Each number is 500 + 50 x the weight over its row's rms, rounded and kept within 0 to 999. Layers, rows and columns count from 0. Numbers have three digits each. The size before them is the row's rms in percent of the matrix's.

# down: layer 17 MLP down (transposed), 2048x512, rms 0.105, rows 725-771, columns 320-383
# up: layer 17 MLP up, 2048x512, rms 0.0685, rows 726-771, columns 320-383
down725 102:484473569498480490472496479535485585539447470466446489434536443541509495506499551580469489502453568387603443525503395462498595582546452461477454451489432538461378524554469513563498512441549382
up726 088:483501470517536439518410571470475541485524464440571461420476538453462529535471501417523459426626491431486498502496535479509495474522449425541554503426480666546513538525446517385498486500476485
down726 094:433417601427540516511509480499568520543444520560520622518500540513523393504539441494497427485521529517502523442467474460542486554596612541522497515415504560554524536493453495516402530572521516
up727 015:559436542467393498517520519526524488458571538522445488494493474480586530481417551561526470502509555454493445470506484397442514455485463569457550456662508565492522466515509477462571507502445550
down727 010:544452503510487482502532457550535409584551579510502442474471553533520501436539435551472510416429450475454479432487523510501484494518491519558420426433483452456602450477535481445459554480561512
up728 082:580533622618459443465589532522425518504469496500426485449460495467555430458446512477499440490486510527549552566553502454486473480465573459566474479585497505497461420515506484443472470566551448
down728 087:429423506555480487636476499577411496515544502449547480529489507488443590513458525577543500578497551593483431533454495547499473460505555518551514525544519536441498413473371511490564531383445489
up729 092:543455484455474452454401492596454492472538502539510507519503498406497449574528521435428524494456521436506417553486449531470420508523411451518578486509580415538463517555495372478561516425537500
down729 086:566555531436499495507456391557536457485540395435419531517473473637503652478604532546482467482430517497467472531478425435440433560454455483492567575415524431427513559443467462462518528439421413
up730 099:501503524562504569426443462504467382560576515431463557502479535492531601524518486574472515525565458476438560480531555511421516524500468491524427500569533554498491511478457417388453513522391535
down730 101:550593458495438505513536493462547486516497555441487473451470523484441441520467515458497439548568480529474479503509538516511415447555520545502488533477451491488533484521474520461478558392579478
up731 083:512469469531526523531471482557560463559515516553489442515531439579506574481512532505417493542470447400568458487528487448501549474425526493351516450495538537402430480504491570530538406486492423
down731 082:593543512454471541570495491527460461544451549507510475529491497450415567483515617557483543524562468464484544550519514575575479417408483501424484561504479460517522475523473520487512634528502440
up732 101:521444439556527546396472582547427480498593528430457466509568406492499561467401565551592472491524482455484466514560464510481518443448499453409449546496638470440499445485501491539469456536565539
down732 097:516399430534561430492499465494464437488556566454427486461480476389535562447531491462466437559522537454570518532508437510448525407561478447560442514477469531571541476644518524519460488530517491
up733 092:513489446437581445549486453433493549599543480451586526504467479493468523519514447425500502547423482463509554503566467495491439497432488469494498508510608582541489480473545583461468561477412475
down733 090:509502419433511465466543576545500617423493465518481499447616534410598495534529540362461459547573492441621486643463436457486477532569449536513561504538509526532553505502553401569550508539478591
up734 114:499431489468484436530444495488459515507503486514427529467526483593470477555385480467549448439419483472569421407548577505555601492524522479519465484432530533567597529560501450567507471456594515
down734 104:490521503378474509618488488499471445557559450468462526517535465516471447481492541419497511444529381501547567502553467443590409527386470474471529479486493418468522421499432497565534514522452537
up735 105:513434565458563582451488465508480541591451521525470473511512459542514496510504567534516463511522456558465492541462629547543495611504536607543418463501527492533468423562442524478516501488614494
down735 103:465509485504459498467519564555417420550479528523472442505491505465452482472414486472511487476569529497426504454476482496414548446514500425575509548510487541530487492616422426533579531538531468
up736 117:584542401530509493500424447509438414431557450507490504516435548479512484481523586510503525416638472515453526529507457470376517479528477507487606454423455575564455430417528469358492540509475566
down736 101:501472572499456529540481515513502532444496469467537428497514439554543448392409568488480487591513496517532523389496534444434535425590478470486507403533468471434546492474416598489443516489487569
up737 105:456469550456476587488457511513529483572426550508432503453449537575479540413466421540484569542507536462421404503504459517478550399605401500465431466508470546480422505553594506514542509505455455
down737 111:565435454503482419502562522467455417508463449560542510530505437455447526549482494538450495509542480553449523465490512596478453429445555470498586589545520470508527544445523461481442570570493556
up738 090:622423541491490508510482435509497481515547571503474472460511452487494547520548577550565556435522544502463389512515499465444507404567541457465471469527559503518530455511524476529465501618560573
down738 086:434502512517489509554524543414445552377424514492441499484521384468446470551446478566465511549503497472516589504538577476481456468519531532482593551415485462521555486482479463557441552494398438
up739 101:388432470574484478514481538546517537471583503469490492528453423425483510575480428523595444509540602490510597579500504455529436573524441500466547472529545493482451508489572558417599549478475480
down739 110:473522547562484571518504567427545461593542435479509428464526481491441505561505574585519490505483572486428533563537492526449454478509518596577500304495591495472492466464511507506479542506581468
up740 090:448443587524508619410543509518492492511525606541400519445483509500492485591450474519489501534484479530545562520552449519446432511526489533447409451553537416433514512480570499443480501479525472
down740 087:479527492504511477522490515468488496515421484484439433474461509463528474536507477482453460555569560441479610534494603460469488541537491521443505536540469533501423595520540480532565443545506596
up741 101:550472487550401464561386466494463549487454542526553441499513468627548575448439591533461571492452415451492585500566487461510481459401560527418560487559531430579530407504565544446477549403554402
down741 095:466538496485553513450573560569525424482419459464423574550518579454406536433432459533537467523537494505463580483518578535464447516421520537532426446550526596534527600565638539487497461493493478
up742 096:549475558457527547441544503539580495565516550579524473589556464534506483490573411559396507547425471616466476506460480500457471441449386453425434420482549449504513446520503444496550422571589453
down742 096:543434483501545558500443543406559469571511514588539451491533466572471564516504500528555509512546413528577534508522462527554450539528553449560464465484539514536425542534574479586410562514506483
up743 094:482501488487513425407501514498460478555531443573435579467491505592510511451400485425528536419537450497551598423513531500473478527526459406532534472474512513483509489541492479546481436457471467
down743 094:465518538511442489511457482383380551513500513501428493560463469503592505425425518513531460479561536549508536410485484531534606514422536505635590502474536549460484481479446498530460485589434485
up744 094:527542508509535522447504459539520445397458483441464496505447571496497421528474578421500469537566573552464530553525526549574457642433519460502511437415512448487533460542428409473450480445494491
down744 094:538461554523536489508503525503544439470487488562464481493536413539522394444539537430546485506602449501520581490483495543557478479474455600461504471461551532470497414523595572481532604494465586
up745 102:499458563501431532450519468522463410504565484536484450440516481467532543402398460420467559504568509501591574457425452511439533466642488490438391555526603506497426461525513486510491468518451520
down745 101:558499445526438479446601461443370550563468427625506581537504422483524438532575471558475542560514450464419510408530613488507590431528547460537576577409486522448542453420415401488462510448536455
up746 103:594533435552609497553488619462533534510551519504518495410538445459401484488504575492479496572544476470462455552500443458552473495496499426503509469532462577470508565477409458493551543532539511
down746 105:490445524514454487447484480486478516523541447527528505435505475535536521540479392518528534448471516514475512640424503425600479514482480460553426468406482473462507420549436468441493470465468496
up747 105:499544548538443488532461443481520530519415486423411550511554462534524573530459531503501564501492609430567481595447534555493507446506542487537446559506414462499435505500467553407435421511470524
down747 110:532586568482554513470439540510476481442520450460459473518530472387527517562500523529382506569512506488500434559444455541423556520527486473522458428455536566463523485511541592530564622543553505
up748 104:484472466517434530454449527504462528530513451497485530485481535539517468432533548484501530471510560494600520487436494467561513503462543490474480462527462499458579523477582516417488479434554509
down748 114:531458503396488498546532533489468525473460548437453541554537492506572466413477457570510594482504435527635520546557418510469477505424561473511499479451545543470492507495473509527420497507553489
up749 109:452553458513495576429424535488546498486533499482479438436527546541497533570467429481467476405550502480559510533506409474521492589521486472515417549512542448533454524490509594461445540480487357
down749 103:512585519479492542478505515534591487590473511488453490541444471502401542489536466482493507437509487532546505486561556489483581546524511426522513485504431457489533515550417516576523440552521545
up750 089:538516499650578481569579469512503382579390573414480586477440467517470572447474487498487548496459492475424525470531520488531512467529518437508463455474503491580556546402523420489510510496495494
down750 085:461592574458571488552525531572477528451531478563552548393456578601552566460452564461569483502478460535488480497438431564549446464525421469462543509450547457586463568486429522502489498480504464
up751 110:536514442496550525511495455473539412480431469596379516547554532400611439424523436621477534505558592543543419504475450447398501558512458623529596462449476570506533453548525533488456548573552382
down751 106:536484510431523494487576570515524539395529484507492544373505515447571506434553505529523526572421531497495559490429503433461491426487486522442475492492363439487548423549438538412441518463480495
up752 098:525455547454428554481552440598508474521412504472444478513475489443471445482436506542604502526462578572572519465584505412515624493513570492407502518541431544506499569471516367456417550436551507
down752 101:477520483592510517555418538604525481409445561557433402484455472515514439484474496527584463610575477516565456473512633408443479428540556448551505478566517502588508567458474410510511556561482494
up753 104:520520545575536518474551563511471517464520445632476549410550514457525602538486492514451468430451475532453484510548461537485469447628557478489497480481453454542441426482437584493528608539535397
down753 119:510456529469545504471517485578491464570577535538456463489608537513527508424421526536489600462520415500496518499593421662491505459477483501499491474527401424552460511405507528600513409531476482
up754 104:414477559529517431490497451437525496552488481512455460383450543459523418524547514510549570614545520448439540407496425472489450514457443509456428454529558587498440521493479495490465486564531497
down754 093:528581582515381463594415468462537549545486585526420563396432522389498517521427486468411466431476509500534470544511560478561567379619480547446519487541447520578506539479522518463463511475618568
up755 081:432554420415511504504514511541499475448472486536558518540481519524473417449466553427572521468566480450538436556562486544558549513532516492540529490413522485488533490542391515582383434543529490
down755 071:472610490545530451540496558446587417429564470503523466520475409510532523480488610476538492487515490576485522511484514495559470538430628456451467561516597447490502427581497411399465520503499480
up756 107:416424567521444518550536456510515503583538489467538473552493473541560490498493453523584572533536462457588492496472506483552549503471465514533566477524512569545467464524519586448534583637561451
down756 105:442463437494476445460581474495540407459431549484511469516578489359488534533559425443508511582540528448527568576522482472502536611516420519494641451478532582474559473465496499451379478474471571
up757 093:470450451564419516506583551505477464457498446585533500473539407563525570560527518470470579507483510486541564495437493569540519461472501526524555479395465410483491468563443529487498486469507516
down757 100:498505454514511483531451556521473477510526534527497527556488447424548484591422521434560521524538527465386486537546454501505475503463473566509549480476473468545537495431495467493492521538591520
up758 104:566423523470538525428438364486541379557466506473542599486437489458467479503485452603483526442523520448428430473528522459486541409532461512474432451512537543451516525502499544500550455511461565
down758 112:482489526397501480515584463554478523415604473395558464459577493531561419408588518508460459567543516528517452589517562498516533532516490433508438488522466475500642551560424496548447532533500560
up759 109:547451525483495484517512534530548570447481485521516494463554492505518407503530357482488468507503551496571473519507456568511432499483441476521549496442384494491457508518503538546487504481462478
down759 097:468566528537458418465471525538525494497495495443470535504453541441448550574556528557631457548450569585434490507534435425532479450517507599569491485513571497438434554413438530533513447520483528
up760 100:505390461466404473490553618453509545396392532597596522589546553471419529474576510556480500441535594560565508429583573587513526485421587500515469496532525507500496420423496434426527525403555515
down760 101:596572512583517476484478445462502532537566535499561525439500461424457457383544421478462501440527489444531425378634526405553458558471500484492409535518444553415439500542459479466520493596423563
up761 099:414546458605484484467586564469467466416517523442546515609586434542561425385555609457513457500532560462506487473575489580394408510491504503535493508502508429448516539510448480505489543505514556
down761 098:410548480408519592551547532442493475529469504569470451479559512472550602487455473526484416499541497458464515542588477459565460502509513507523442536566555554464533439456489531470521452489564573
up762 087:482463478522501498579569551497466498543472487426492522539566506448593445373572508552538524431450522415488492467460528521496396473451460510521524516460494556447484503443416584521405497496511372
down762 104:469411457450494568453532487406479575481496522549457491501621540489402501541503565531487480552510401533499565455465489514563530514420426491486546465466519508465487485493481549465431508459497425
up763 078:478485494451502502574508569463494521431554494544462475429502548527485478420404447616407614496503488480527513479469445499461526465451523470454568520532550424476464492567472477443549471462503508
down763 075:508523499487499427513509524473428500409543382433428540610396476394548499425404431450483448486521476537476538502465498448453518485403430494582553451461546454478543466493460552456515468475500601
up764 095:501533457579586462475465439487552524467440671488598469531485400521472500553577489499491559483429565607495590439541521448495441483362492482509467526450487573470473509520500456461531637540529480
down764 093:363513487530485461510535532451553535556445444474396479519410462518553469504552492545522574583455489523572507508345560461519513516478545502518404563498416565538612557475495532493493506543601525
up765 095:556523481506503495408467492561556566392404391645589445452515522457425556431483560453419570540579588589526559488564540558437511427511549517423520515515469546435497426454531396478566524421537550
down765 100:479525486577431522538433555413448532489427481472459430504506439582482530464478458485390500434485495382585458520486589383514508554490506508464526469554455478412515519454494424521464539535503526
up766 103:547435567466560494493532445570560531582484499538502436435505573536484555450552538571489478467483505506542536490478536541492571494475443556429537506495448529445473434512486459486440510418446484
down766 103:469494528531598540500510495494401451501512437463499587438508521484500497455592593488431468517481553505512588481518452579527447512469547517449491519471451502497499478384433560519595448454431600
up767 088:496464508538430416483540483501577442453475495574438486442458512444528447428491484534557507512489383542492523540534487487542454359475433419497536446362463519471414504538485487511505469532536460
down767 087:520454541550564494628517578504508474515411405400463534483519458537407459518504546456472479499498421540594541392500509476382471483407475403459504469465476522506405506428412548476428465433510507
up768 103:367520466500445489490414504518432444527488477412566563547518521564491512397445478557566445495504425448430564449487420433513441493447516479441520524431554596468494525499523519442575572490533588
down768 101:539477523540475597482598526466544509556532412542567521504542430431496468479533506488537489540576519558412411468574512499515388521451434553447469467518535503434458506498587495605515622487567493
up769 100:484558497533629538422393454459374411591539562509442577548395473602569479454495472486613465471521545482542555485564547462478533501501559557473451424600532481461459481463482636446528509510520458
down769 099:486523444524496499605474487419497447442501545522520452581472503580465453582470498481531554512471524494645467456469590468499520455515509450594517448426445398555440570438414508497471452404458515
up770 105:462436405492449481550496484509613467528527552486538496630622470493499502519449515469467517505468465501433496542482471529412503493469476427435433468452466491446526505478507500567516474458527506
down770 093:472530590530503507525526521512498461560526523451509430444517535554576452473517480470472521413495485504503438611448519527506405466469570502540490489555497460494532490460411562525535523468606578
up771 115:487481479491535402484449440629573513600543427539389399460539520526540528473550419505478539577528513519505487570531475416433449522473444481457522487523451528508474522502449456514584536395514558
down771 115:442539571490532453488508513543514479423458532561443452409522463477499414447431503464488475501454405494467579499443505434515379528441424485498534475490484437418471425462504481501614507540453450